Weights of a small GPT-style language model, trained from scratch on English Wikipedia.
Training: a variant of Adam for these matrices, 136M tokens.
Each number is 500 + 50 x the weight over the matrix's rms, rounded and kept within 0 to 999. Layers, rows and columns count from 0. Numbers have three digits each.

# up: layer 3 MLP up, 704x256, rms 0.0528, rows 213-279, columns 192-255
# down: layer 3 MLP down (transposed), 704x256, rms 0.0528, rows 213-279, columns 192-255
# gate: layer 3 MLP gate, 704x256, rms 0.0528, rows 214-279, columns 192-255
up213:516552509447470555463520594518468481488568467500473518559496459501559549477478482498557534457454504532468532499527552463439460475524495481484518518475487510457527504492492511456506461515520473
down213:561485499447450522549471443464469506488452511555491458488407545483466528408515566576499500557484445544510542511516574501506534494519495537491407443516523624491463492411499531485491480521528428
gate214:488506496508603456600466459548563460461472499445527527503523479565530456484482489542532527512513434483486429504546517458464492492482447531515457519479488448513547491437449414439443529463519463
up214:406555589456440585446458549497501528467558538502530434544508515494546493493487509487415574409393509447530534503472437494531605524519552449449521520495531526429441552605516503454529477511511549
down214:440525526430536491499486566544535528480498545490489459505568575559573478542402483554441545419416452480545458525504513524479491484443468473458437505411548562452482484554468534435450539518553551
gate215:463469491530484529519475544425487370473564425452466571514468599521466464565465446541476481575542421529367528505425525433583407571557509510592418444515492565461581482475490550552530569497478587
up215:450492526392495506592448434361513511458458483480537502521488469550480455491472518495514411453493608441537493472514574406498498531419655539563549404423525502517485625441436449427522482450522470
down215:566489489494468439487562521640554496525462534443596544529438458455535498542496442511526496487541514549361493533504452534453422506537507460467430555556433510491536472550500502592482530545521472
gate216:420435467495468554543513486426457491482481528469577412522433441530585512478478407440515580497506481476476481448513489536561507585498517462397510570492585460532514488498513486468526570488605608
up216:449492442459381486527569468465473475530431479472485510498481394448507449550501523584458579455497562503507510500525521581557436459484506442492437454546574525454510431562554449457548551503499560
down216:466472411566432465466496467544420468472437547467460390541523439531540457404478525478513482523493450537417552489567470463560507464499498377398534569459621469444443475499566504492444522536583590
gate217:519518543413585475410434435526423543535535558485511477499439461532497596509558480508583467525446523515557505520576539546469524526539448489430549483510483464467476471567517423525557478519538528
up217:473479488492531556455455466474480540495497546432508430539459481572620523464520524440502543573522524452557510375466580546497452497533446507517613470508477449531462468494507499555617405582476580
down217:462594441569494574514467540507522468495468505486481432500562526481563495426505502438460577587503523452524517450403532508532418472438480526532537515471482490532450468442542513546568419587462534
gate218:495544484544491554540462477534540507534517423516478477449478498424497451502457477555458508522488475486499611574433418591431453531560459470494461467483518550544471500550534476518493530563532539
up218:543562488493540515434506538463436522498534458581483539569502527452538520456550462514504393488516498536506487504496563490490559560590501471436549523548519442499493482583484548548527482481564456
down218:559534559433573521502461518480459489466561508492476489510441592494556504534464523560536496472527470506646500451508499517574511532527510524434517499518507506508543536551375517451504450482490461
gate219:527525591464523538487488536501517541587488561582615498527525463475505343574452595468417496496394442423517568603480437474415395417433518478427408595604475507412540494553408530477602520522563532
up219:392429343504499516541507450577489513464431476436460433481504410549396496583473471461519544402577481588522493450549536544508492562465482569591593486504551512507591465521477572491539519471470610
down219:451551399499483563420501444494590467469392425441488393483463466481485550505440559451587535421487446436529463550499430632470536499487504581536485480519467535484552556467514575452509503480477545
gate220:483574514473463535517432550522461591491480483493537504515514523620538423473560575464534504480488523421501560607541493516454580336474487538545463500460488553502355448476510538410469558410576518
up220:486505500472473414559488437534508527405405486597408632429388544478423521567482508592405507494573473544475546475574524464451508527480527498490453516506475514564500454550494493452525613559365521
down220:557490557597383505530527470503471477539553508560417541451420461542483548543452534541560527491505464539456508523557609424474518541532517489409460550551523444439512564516488499488553524583486454
gate221:520523520522384528463478506542547535477522557541462426429456546475485546511439455558443462606467474579446599510543488564540500592480481507525447519475473466462478437487431495540578443560487429
up221:435484507442487572514417484586452600513545507533486461487462531507510650538512471526503399564454522440492437551504552533448474502478475560456516465476407472439535487553511453476499422583577469
down221:581502513537578472420508511432492385507377516481477555505561496530493473453485519441463532387540423477494621486555462495481490465519503378551420470499536515544556535456442534550420569474493495
gate222:522451514503506472487531500538375488511542518385526515507428542492390503480456451470474574673460556470479496552506560493507492529494504484470428535584520502428510451422557577490613501537455418
up222:427441539485540414551488481525371480571544528469543488527393538465499512474542457527361504565528598452482507646552555511469436518453462604509392498526429504479539411426459458502544445535528521
down222:606487476509556482612537488467525528462503493562473558565533518509469507541495439432472558530499561496500490541455488502461553499545531512534596536519513486438549521473414521516504509464456526
gate223:537508525485415451442537477507545394483515537405543451441465525554459464487505551481525462557497477440434540479524448523567590463526438536454408530465509546449566563545450510472436476520544450
up223:484458533569534414489460519613479444466464499569476438502512550458526488484545518465535482440531510495514505493518559509493561514447489515563481578437482535480464530489530542481548503511462427
down223:549440530612507516565407547548513572554567558505470532483467619457550529535507458563576428527540496573509549467533430497582600562422537574437563541504467600507521521491599499519519492463454426
gate224:486491452601561432527378553546588536571460445477529482511451487498441533508512653507559489453500566470571552502563535474446492517524484452472533545447491521447532503416446480548528479523473497
up224:441502512579509466518529453531516520495471556450485485530471526459402518530493606459551497456441464493501629589491536566464472567483521470502472543520544546499537471454496519551481452575395479
down224:470481500372508525523428548487530488494591481492470552533578467532577489468458442513484533519520518476528460420487528504499464455543408502487448509476412350486459556538538455446540534450633423
gate225:542456407397528455582476320448422519494411423443543502567363503516475507600509557435544575489551409424430576444531435591540573565485494506539489446529497499558567532470523407490550586528580521
up225:465441536470476474510474487509564488513537496564513439562526483579441496466562546504460467534537501398467459493550528495612409500490414594567422490462466473406412576566557464466465444511585389
down225:532453526475496426550546527574573488490522452442540462491493487543511528406413553487516489499513524542480478535467460446449461489535484557615448576530495554414508480469409380480596551484540489
gate226:493511537465486420360606475485477534575502464502474477487512483549499506537566510553531565421438411492428411526576529458531558508397502517497445476531528522467489585460541517461428503536511572
up226:517530573534498534574402464497550428414459548570572508542413562552484595444492520401500475487556605441569502589565456461421458511535483469495517568463416475525493462516472460492445462406519524
down226:501494587464448453551547562455478416442408503618476487572360636553461518528606577537539476435560559393458441661685562400571461532459482488439533528498467453532442512590533477412359535422461607
gate227:523533526455447541586549532428424460504517505538557527533495501504571504540444505528520501501465467517457439489533530451521529535459641476423533450575569569521441443458601589500557495495551504
up227:633524448531538428538528444555471418613541502503506490451442556457493524433502477534536495444494495541447523441463454510535574414515523407546499503613524485575484582512492429575485519592509558
down227:638503448494493421500610448543493503599517494549491477503472591526523418461543488525568469400532551538483492467507479514602521489429596447486465572514429463440399567506469494527457529603424526
gate228:450572511508529474436505459448493547505507565582497432599460498519517578536470555486506549463485515428461535529533549545566492535440460493542518564493523465503492418526501472440423472559488486
up228:462461521442517614421449466441477537522601453477495524418552577508573439499490513510471389504544554537516471514437508455425418458496546473494491492523568512504551579403478455518575453472520456
down228:523476530516524587525456426487531548591520583484527565434545612519531448484496445493478472517458514478527571523433387481404491471465530441490500428553486545466528522500431517530409479462502471
gate229:437480482520566520499505520520508451543557439517527563544586500465548519558461528504452410628459476519527398550491556524516486523459523460579462541520452509475517479502442439433551510523443530
up229:475456424531511568514544541490457492562525484544440541444542462523603457476470466518508487569471453558507447510539534481487477512467543430582526489490516510530452394471438492557475514560511566
down229:428466468478454507451417491536497478508550479476463537535468582463536494499531486454539466474512496524506469475472544601415413529482489483504470562447473438526449468463423456470472564453506564
gate230:448494457508414474454476516441545498444472526450490540542516584512494521430516476482521494517495570573459534494487453467559491462514500547491469537483554623567516531413532484504456516478527467
up230:488494529559560543537458511555472484518613496497482452446561465507489508536521488480565456501507454439508549481495571448456467480517587509470464451440540397525607431518542434579568443393554550
down230:552513488417509464361562445526465543493429485472554515504460465539500522502511465525528532475480412519412511521402462513492435467410497515550509521555476556458431448548489508482502604590500445
gate231:530430560432479500525584502600509554571470401428521574466432450528475526564532460535454434597544444519548478513488442510525459413437464523505467506472519533474389518550543556453447492558492540
up231:404529511520561529467453507344514495462528483512499541430495456546505417457501500549538496485514519432499555525527511542502570545519482399453383361502438479490522557488536499506490461428516574
down231:557482531392542554489475523443456541472548447417557583447402438466434479480526509515502393548556534420577469477493469466583525494476468467495442486464468498387453558511501544518430425449408574
gate232:534556565507511563456541549472544490360491404486570518404537537515544465567396514533489479469450463520464496465513504492539538546476426450469482482562437461517497589588586532506479514462539499
up232:461496502515453544484550532523469590525543548541461437569512432503464470550458503502479489416459445470534491548434505519486445557485556516473439520406534493522448449558533542480450469499534510
down232:481529465451514456508569477453508478527514567459506407524543451369472493460477477480504550458496434436426444554635519559466431514494426518569455488556565452479444440517547489472473524507531531
gate233:401547492535506440427458493451481496478505419584507472506454490527426501437583513499540533423521501525440485544431505503532492531462594519538464471477530498492467562486510472509450485351557477
up233:519428609418512634480536476554453565497493524513516493514514581482518511497398507446502501564443494484615499503578515495418495545518475534481556463488428503363475469495562555558457554555577516
down233:410461587437468586505511439499471512497534486532508450528472597493472465420584553476510510488508565555490443458516453462540454627458504535545518469481425513452457416537524553532480456370629522
gate234:533552582520478443443495600634428518465523544513515458440468481518386585460460360462453545539402549490511433441511461512581474552531428452538487449559428462510509492529484588492523445563538521
up234:455583610421458433491563501447495575551542554503582516451526531449493504425442410506459523510464598622436514418502486471545499530417431459478464450532435415603495528508480504505510530462531560
down234:538490476548439502471421514606515536529498484507521454463473549456460541514581524509488564465500479476492486454445434486484481470485452464572511463532499520513485525525487447423435464504574535
gate235:553575522537432518471535555555423482489383523525494503589496412547385496515476466585512422570384523448388479421538537591630419555477433453428489461527483572433551456588557545483537448580430529
up235:544518524491583552557452517530567407481594513378505453364505523456607523515529577509557517513561568549511571431468404482512490485475543404540536522446492336544496519388402479530578525443423441
down235:457527448498504372453445377509522626569464585435540497530509438518572481418602427469469475416464458564433409542468517456387427520464462460582477481496523407529509510527497491574507495393492559
gate236:473438506529546425446508441489527628535582507535512453543436583489478480486526496500527558440484495482536510512430511442393507585472595496474479405537578510476502515470482568477517491516510402
up236:468567605467584491514520445446563527475544516504493489496520504491496487453548467476419517467596517501533492481565520594541540587572596509434504494475517451479464512435489437533575494495542577
down236:484549535595588504502553447535494418497491512463521559525470483458547612466528436505469525569536518457513472474504522426470531473540548540443532503469558521494477429464500433500590448583433560
gate237:509425575451498561506562527466502483520451499563483446520543397605438506538429468479463519430487524498503545492547499386518454578450529655406433535451619560537508427498416520439481424504549557
up237:563511382537575435395552565535421473536527563477478603410517456483436464527536426596529573635559517532439488423515565508537533485511590388483489454467457626449517486545553516550609457556542580
down237:513530516619533376447486591552562523474534582475520508430543617461543610467517606611497462561471527518461510540576551509507531521499510440526568493515450583508503533566499543524580526502502518
gate238:453480504539475480490598523463466523473461531461506504495459560549501524509564582504458468467501524440401552550553569539567486523433527501522460454557555517473478470536553514486462555532452567
up238:431457585517481400504508508523555482491422543555507520468516651469550489436435534477481484504566544498515562537520574498533392537495427451458578440531488540505552475534495536532488472570467543
down238:414478559521491438510432474540533493527466499440531542504572534470532511491470503499485471509491616497513458506539593500542417442500449457405541438483454502516545495499484552503456472570506539
gate239:572457481496413598535589467593564527392494476465530512495482471573567473530478509511491515443443470482478434541562539592520464509388483450493474522644580467453453448510536466436462499477459457
up239:538480486509521447539586452559624461535550507503498412518585482490588444498535491581587452434446518487552516505468567499400489465516423555496462455550412464518590571462551452544456410492527454
down239:445492545467485447447547488453566542466488527487494436545558484523591480467590457435511489386435431474564508581511562443543538411489501533476570463382470536514519532486423547601466456444532470
gate240:553551564544483516512539507482507480507508446495555535495544515624546518549579419547475461501459546487536480518514529580562603449477452484468469556518432465484436457447553527529576483512465548
up240:579472525524445552561518529506515503510537484518502522409563491643539468484501449627450500582475470511478512405417548487602599494545435393473465533563494456455555503415525520493534383487502555
down240:449472502521455548499435514539562508522530438499526527474449519461450442511484513576382538587455459515473536477415447511513477511501488450520502431491616551515548475487488537411499439467516517
gate241:413473478422525503473512459522467550495464503494508480513407531566546531470577501551414491397458489415562458494551539449539569415381529561499537524502575559489408598547562468445501555528552505
up241:494506493524488524552529444347550541447461512427462484590568513435454499489439434430521522586439586568523467474577458417506494395474554543501497417423451526471458574419473494502507481528544497
down241:437446529493478515450507456363552554419494505442573530572629528500414527501463445427493534543480539573534469491538506434513490493498493566489449413385449500538505565394459484513504472541500501
gate242:414485541546577433528490413265501423455487419514508546555458569476491483500521519471472475466514515384410542545594340437439428611469397401514528556512555614442557490471593448490463584415590552
up242:539449516379537575613536527583449511640500636571565561458528521568440400483411524563534534421433497467549505533451592481495533459467528503478526384473525482490507533551403523324506468629432560
down242:459480513410585585505418457321464453559524520472557595530561475588479459515486553502566467525429512505522568526568499453514478577480450458511513472487566576442468482446519560391507551632538586
gate243:476408421462530470518505322498542552433494408596468503559526440509403558572530608572524484480539581538556580484457412562498505653403420501507577426527549556538500455516491411554471484599481545
up243:564544565408519525543437514401571380502480444491501544449441544479534442399469391414512523544580495531453404556524510484486546432550534498437508626434405449481508548427503452472477519522548449
down243:585492523463519459495492439489629472488496470409542505509574557495418527462449476542568480461547476526444456570538594537486497479545488478471473496519411561481583521534548477562617539484566514
gate244:531501421455630519486565420464568447501531493627507486533470501517501525540513384621483470500485516558555513528493513492481476552512499357490523513533488482470440528424557464451444642456517536
up244:492457436509555547507505514448539539493492503529503563509521569418508474558537496533517539519536519571510544513453521517540483500574442426523548462517480399499451458416512530526428645476496460
down244:471429525477389507553437567541527640466456530519491546471557541506495408507531533451447475488553577450611536529552521546413470415548473525430507398506484463542564487509502580561470520484480479
gate245:541485486510492471441509397501568514524506512468497398477466364534549483515438433495526560487558461553514530547507472462453532486497489524447545524525417530580429551582450521477520507401497550
up245:521559530450470538496501521527532463496534561529490500423511506439534485534517490504474493568509461505439474455545492448447480463538495534507483496410487526530483504452497563527507456486528515
down245:510485438526558434520489544511516505508470437501499515526471549515443503531532543529484523430553488427544435552462525504601526499527476428509413455522531556494453429550523588551513539572452479
gate246:520446504515417489539542473502595501518451542485506539503518484417491469535475475507552521506402476484509521513554437483484550489522478480490489468598414456488446516598545541449553566472490503
up246:529453521528493467491505535480446459553483509555506486469543497615474509429448498531581505511453534474499483511519550519481489490535513520441523555497535492503527436509551483537492380554508514
down246:470472534508569522510486506508515479460523399538504462552476454563466489546499516502463513453564487523445528493509464437506497538488464492494546496527561541477483533521511434538479516492521543
gate247:521447535464474418573447528498555482585534511575562413531478496463494524468446532523578483498464436505508512482469464533552490593521446517515529524459417387493591492462490428562557501568455438
up247:507423485501497509493516520421519447545507577468436410566519539496464479447474493448513530563543509526513508450553432435467492438548455516539567586495447420449530436522561516460476530601536629
down247:490500487478481571413593514549469512453479482529428529508571526525456410553530438500495475478522550458545464526524582645477552546431530491462439450481536576454466507475487498515463538378551465
gate248:489472416582482434446516458579508473533509464417482529396505466471443491531568496500467404457538460494430472490591549428474570439449577469506500615575450442575457474481461486502492546509483509
up248:461535488529437593527532538544495599451519545508511454564528454582465467547500568414526498440425478495521532489463486558525429490545504569472484434456568536519501489493535611501473475369543540
down248:529441517545469398439573522479516496483485497462497522428483453517547601558533502491504472510602528486410493498572621434539514489440493447576507540444490473493447488474535494492545447493535431
gate249:496504559442475491547550449531489527506480398530563423477460545475462483543543446507390541569570489468530476538585523439487421572470559438512514519404559532605457514490537534496605562522488560
up249:628445496509539439479565508519487571526473510453470510486535419480554459549404529564538394467505568560469570498519440521505564478500509622458447462539446531541585437523449389652470403547443457
down249:546456529602584434434494546522505612537482557494596449513500409524500455594514533480545423511537558538529501490566506548566497505360513580433552445460531539526578447582494387655532453470474484
gate250:473518500465517561529506501430479454453548513495548583464508557546592455436421387407450494527538468527513491489482534493539548490450473426471543401484460538518444536488468382490440475465544522
up250:516449428531491485498485519572450514473457469461546582554517494471535473540618540493480473337430484522497508539561482426488522596454551521514523541453525488468578480483514512482489521444442473
down250:519492490530449507515482475445456503462490527486594597511607513408600407476508466404474468429532480516541379532513515479603509554437550521507473511456453535547526510472484448512552519394379448
gate251:427505549510429553480437583482510516515573578487535417512534523480499480447515441503481428475464439492419441504468547560506471461413451579554548562392435454433529548455497512529483462451482491
up251:573587555513550528514479532502487536524449530500550565504570405544607513485540463466533537416463486513563517526458480446493538428570503535462468520502534465468416546521454419516420561478489457
down251:519464506466570527426506501465571505508426495548560426530465551453436456583442559578449506452501473498572539499560381510521490505558567533500498466561533670520464473546456524477533507501470536
gate252:447483475488579593480508456368487403378448481523467605462446482530443517555541538559552558525627497480422506483473467531501449503436530353483564536542536568499530536408527438475543668608404597
up252:544512502377535554488484575501419482522465469545498567406609585554517524448495596501482479482528582426483453577505570529569432500472551479483552541447459523460469437531460605438508468502530480
down252:484502513517554549448451553433459418467470500406472548487420542531520583612582462624401557482551565418490437540461435608508454494545516451547461483469455402542523562401486553512530569561474525
gate253:509549564491452453494517507514528564456516516563599436456533560559564481469535470470503441432516468433531496533497569576508414515453510481450465516513506478471525572445557532475499496546442560
up253:397488446496554470428466554424471555490543500547475543505483509511552523553549557540495539532462550484468525531568569548488464499476536518511503532504502496499520516547615548447513566417546495
down253:439523514408560537558468540438424602616527463501538553512464482467590590535519418474370498528438503575451496516504591541420488474578536528475466565497478450503508536516545474411473582414499539
gate254:514484419449601492493558381505508580471484499546550537550458473497429461522592463510477518433485441513516485482593437492466493516464561508408514411490520566561495550471504489469492499492471532
up254:431543546511488410448479474547474444491461500386563501452516400494551591608541481414528415501500632516508490539438505509527461441467497449570427541464438489547512443536496414502447559465501504
down254:371500485551583455434536447512448460519521486469515471588561339603488439459534442474513478454486556408507522541591562562562494463415476485577485451547569534549527469546426420559495448441484579
gate255:521463576436556523544504534468512474597475435472415576574492537508491518513448464532470542485423500502492409488466456410436564561412540545450578445516549479527613478505555426488463487457545477
up255:474423510518513487428500472535465487529587491510479519475512570437532498521478510508434478517546471507528498517556466487495483515453597426497559540468393528472504422559477466585466522428565484
down255:554452505494465554541487519517526402490486540478500553518460548454584477550399486478506442551423530430484528521490480463533523462485527499457454438513506576504541540456418548581552457446536461
gate256:420531496447526486481508435474562468431441493499551527625456478594476471528567467440494627432525467517473514536561508540474501576453571468523461410557520584369460558472565409416489666524501549
up256:606476452474553507533476459441503415430512499512530512480493556557563490475483539496480472514505472491453533495538493518560647520457470481410463544494487474525540527439567555516386596458486457
down256:589484510452540563556426492459468451433525493479454485481569528490564598535431561527500434536502500420379403563476538425530599428577489439446457483505438537520485514478527599509411599540459507
gate257:546413488491448494535474576489456524498493489547537436437518563404521471448494463481454463540600529526486462525452450433516639433527452383451525464532654461527473583503552451552489520548544468
up257:523383471483415542497522576445527502484588581528584430460533508558584477501478407534486403487490504457593457471436397437481481549560500508383602542473579502492453515583479507499567436390574596
down257:476557456426538448516523444474448495539475417565466545495466474506493559543527571532519540468482503438497535503485496575406445526415462571550444514400410515458517496433512484473526524536530448
gate258:423498516487565435441491495435471494510570525589522472526490484446465502494503531510420474476518445440460409494483528516436579500477579558462532537514486468454409448592526480478546495423497430
up258:492502554478414435548466523549579508588433520525423417455597494560520545544548459432483503434471494536460527498463462476550543561636386464513493532460494436601527490554571484477412567494476468
down258:571475550515478595553527457628484569493406541407545586488414525475534523542529439469523514489486546564529565516516478593586405489622542506516446466444566555535497476433543501498510465525536456
gate259:502454543526543493508495427421512417457487506477521589534528534528554552581583498551478482456567463488451458568516567487373477553547535458500441478488553535426514462527516522488607566526555516
up259:510521531441442610478510585535571550542506462472517484481578458495575365534410383492600511494499495548492510534536520413568539406417469516502502470490511495560444555523419480455425533396424478
down259:509407625569426513462498457490523476602459521473535536578556507552547562502468418501503509411548415498396487487496511457485552547441527538498528443570575549354431522532414556464576611529473520
gate260:478508500473521534552398459399503502477495518523557547577534534454455489475528586503522585459567592569514498527466461492585576546489576492538447431514470465439449420471514520500499569497524484
up260:492524464468452576492538514478513607516474492551460484534561563569554474494504512427513543441409467504541473464506452488449546357513454540468374432550488512502491592434541554483419427493527490
down260:496477442433539583517412520422550562514473487532421482529537542575477449501479600487526488406474503625533535434512426507497511544433500551435507446579447589451527578407512535473520534451563502
gate261:586492528534498537443573464441487558449489476460497468485483510521515475553394467415425604418481440445510472485499390537536437444498481494458567439531542554458483564453540475487468444479531462
up261:453473495601482427523499570518447485399538509486462479526532536494534479534457506441491446438526446504541478469451527447495493512555492515503488500513580522479517469492485487415505485475548530
down261:373481435511455445600451499596509475501560457507533497493518495433497553485525434566520443455513510545423431504429594464456519559489492523514534491478581438496442462474478503468587551498478543
gate262:552541507542491467446508457555543444500449523506536509524595459473534495545496396488538508485527536437559405404680514437587461486478570443534554663558506472559472466483488541552536502508376511
up262:505538513537522410576615498560480431383569420564435498413443530505486549448515490514494446590493489510419572468403613531494521474544477543564529454478521517566572412465536608428577450477577423
down262:499454463416563569526422532353525556433509495494457519520381475443494484472436560500459577483585487444455620533406450621465534477462461498552448330440539456464527502543489416455462574470518522
gate263:467466558579559455537493454486540485500541514445485448472449461565530522506530568468498466467488510468549475577515539420426469511495536505509482484520535471397403569548516451403476451492539549
up263:503553498626511463587462496424466457483552574431497426501444427511496451551553616519454513516496508424479506524467497469506469506560542509555549500478507479413443529526533465486487529492549519
down263:602484477562475546529474562439501438425486532564467457467548510516503392576517534496433596551544584525468576389465434478524475529525500530603583518499486570380538530551509521543485528475499472
gate264:404563489409459579424414465539502543505531491541534531544554504554479514557503538496512449408434482406500464604481515499442461565471521574402467504502616513499466459413519470517394359494614500
up264:481507505463437529456435535502540531473485483569455599538574504515539523529504498479519552577507432402511493529480576556559468456516480524521562420457517486402489482455581498478424482535570424
down264:517499464483508552479417548477476451458471511485451559572494554495492531529488570485508525587439463437492540465490460558587414446559503527542562397567455562454532489471534455515483537527514367
gate265:485479400465541453536485584531477461526493457512484603379485583597478533566537497487509377481606513494471531558488503516505522476480571511491435581474486475502496485460444466486441494529510450
up265:464462492464504453520483497520524404521491556566451477471385427469430565477489510497438429464513491527461522439436538480514410557552528527651552539537477565535462408510507521435493536604496457
down265:454456548551501452471447389472538556502487561494474406590475428526507447434506533532512528409482462520537558453554533492473441459530490513603535483492458514473527460448466518514535521493503464
gate266:441410465502534509506540549445497426394516494482507610524487527457498521509433474576581385479403497579540385587578427476529468480508472366410483536587460579468469555526473521595464522485553472
up266:454452552434506473428566466508464424528491484547468432546516454494419490416650487371503499498463557367476489529465610445473568555480595461474504594440527525442464483559524425458477467538493561
down266:386472460429540506488582502536513412484511572405515544574447485434473504409630499463514475468315526474562445577544543451463527510503556441460482555519487535448468525497576403563433553559513560
gate267:482432532531456508535544483473470576505440418501553466534499585522436470553474484525455546384433549477473541518439437498555559512462432546579469481499458517429463494520542420453425472496514531
up267:494488448513509503522444548425596590558497465394530494542496562413450442518451458513488515428568517545453565473394518537531506540522457585558450468540475445500534472541535439510472524472494563
down267:531497438616555424517459490441531519559521577491447518477529455431559453403438529569457478504554490501419520465476533505532448466623470528514507445562523382442533499505481495511452573432420498
gate268:534464540391468448504617455492509402540501478417476432533468549494455583555505441421497514532495530576476436469617529513541588404398481443522515455521388493497472533454526499525515527412523521
up268:499481565438484421519543497539381426485548495433483484506466615467422568520578523542494469588473521573467475408495517483555628427464513430512451523482418461442436474431502505433514469467562516
down268:404495582552511484476409471556419433530530574408484588414518499486507524461566491539487484532444561443502543454412519402458503508503450480446505531375507491561478507479501466431467449494470497
gate269:555558556422554476550493434497523485491500548526485535488405524446553546492564525427461529382335507477469489585514511484471581412467483583511437482451504489518452548439508477512487460502438495
up269:436446615478409471486513562521543598529452534430506443504551495594573461518475600536499473455435517478529487479507534450448468494462542452457558512475513445540434480534445519467509518455455549
down269:478510570501483537502476529505523566536461441411474466491506526516515485501499527543477490486398563583663456484551533508445509471527577540482529472401485568425424504463425537454520474484494526
gate270:600460525546565511515521453504275387526536472542468514503466471503461453527495476540472647533520499469611512558525501539455424600516525448572558454523539581509589540423445539490565530471521450
up270:466442528452418492549514522508565617541365387441624455631530514515438626588345477567513474457404518437482460641536499525470489543353455505465500523454494517464512471492457451540410454586526497
down270:527430508467605504463485488472387402542414530499452576519500491573500648528502496631457601519492437510538446611468479550434444536448471459557605533555501731463503602512455484499591564521541435
gate271:467492436468555545533476471547526525500442545458503451546445411454509419515504465523510570464582548558481541573502470550513442537457542505508406551461511570488444532451505441587495547530447481
up271:425477436583453474506506559543510469456477512503497459487391540581489460386472438496459501492444562549511514464461526469492488515459467500518470470510417429587490494497507620438522419454484479
down271:501395482478475455532492551487537500518543485469516529467509553531467611407524484493539514537442493482438482482496544486475518502539518561523520481545487420491500537553442465500595451480473458
gate272:552552455473465560460482487552448535573508437519577530565438437586526493494478489588546515525491422502533520573542420504454493521504572540531504440512500587522474460502577499547476487514561476
up272:543443423549442506548447472534476593553499527551505532504473474542495515471519510627587511601471439611535556465586487495461404485560510527530551451536506505520559430451472590628558449609462444
down272:490413521498482443519458527529526592511469508557432487404592558452475565480535540499471452611500590544517566429484531536516399485635480480525501549517489422517572518466484603495584415586453412
gate273:479441572504492462461490469592550557526470462510566545487463415530469597559444480513490528474410425519567534582509488521369465404521528471459477372520562467435455529483466521438470463381567453
up273:426559435486563498500611481455422508490466471505503418550532513550494409511479532434518549446532571433455470551507468401566566525414507528519488593465429572574476535481540419555433627567482620
down273:412464531496496499534558567583529619447442478499539488497490430474496516595464463481546562469425523523657453564512512456467455464415443525479460434503608538488582566466412443509390495448585536
gate274:494512500518504440458477491445544522527506446543570489466470506472493493442545456418475506455524516581535537567406456503552538527477504468475594497426443436461484522466497382535460433477472463
up274:492571548443477497465531502595543561426429468487500507489474578498518496627467495432486525403580451472564386507551456526528510459468567497461497471500486595530464523567439514495434540529523522
down274:470499521544565482413560506433559520550511452535467477498582471492567486481537525414484529487562503564503429562442476516534533562468431467531548488396405431500459504459410464544539404500506541
gate275:525520547492438532462579494536455466514435536537526354501470476586533485553465459608540589533424405492470540479476493487473446417388380537334452353551538529488586473523497538419490390517511566
up275:631471453503470409526394483496618539488536482421489554469566606492538499384437506443478546553537550450587387546478383475383514448570582413491521524511366504389424462394546435514327631478470437
down275:617413456424562510598496570408595462374435436539625515464484536461547552510389423476460492546553527408399498490498453507484508375532398481461499494488469417495400371441490480483389596457452479
gate276:469462467539571417503532482460474587485468487451567577547479524532512515447466566456481470519516578474547445519506524531468518464516469514508515454598436527451450497475493454501537522558535528
up276:553515469465440552479447479456559459524467492595448437524489509436427481513526473521555495523524391545483478463461504528514493470460580527439559463489459525526482522559503472539501520437453478
down276:492507437369544429476531503348517463538523498409456463553458507424431524471545585457538493594490455481520466471551597419513478493468580519494594461585508594441525519468555440486437481555527494
gate277:596514495388516499403521477505520523451470490474570436559511479594507435486527464503515572425475545567481594549593472499596429616514535416491480516493522497488458465495460482463461568487533523
up277:392475539531472479534459438496502513454561532515547536466506485450508525539524467587576437443514415438496425561394554478490586469418464547483449500468532521485394615576448470469477524435517502
down277:510449515479474448459495421494509514342578507433607534530467520523543511549529487515542470380486401434519510626498467458561464489495527479534473530468531523503482576525456459443436565493549498
gate278:429503450472572454514414377444544494560438414484531536541370513461527510578497540473461472443575582482476528521488479614499552502430512508491487502442466477551503485498505440412452542529501467
up278:520478430563442466501449539455520562514544480468448604416511512476440510561523517515382590480543540532445535541553460429478393544474578475539491401544519536475527550485485551505520548392520568
down278:505400465531545530532559522524517562523473525467602554526434502503495529580466422551479535492461560524566561571521528489467380544508570440577504473521512585490588627527476577501582502491517470
gate279:512524560536433480458464481493586432440423487433541519441503463643582428447588439467403483498525412545515439552475462464520536471528489409510466508440528551515542568439506538457517500511477475
up279:506502525477525519490460557548516540459438516491569518501485544584611384442593441517483443546504430548547363519469459488551531416562512452537430522372520557567509503443500483460455458597494473
down279:493575587590484510429518590450539434410571481484484481424501538580555379525464540596489408575489402558513525507526437484578537438593514435408449455460462449560512549438529520544485519467490519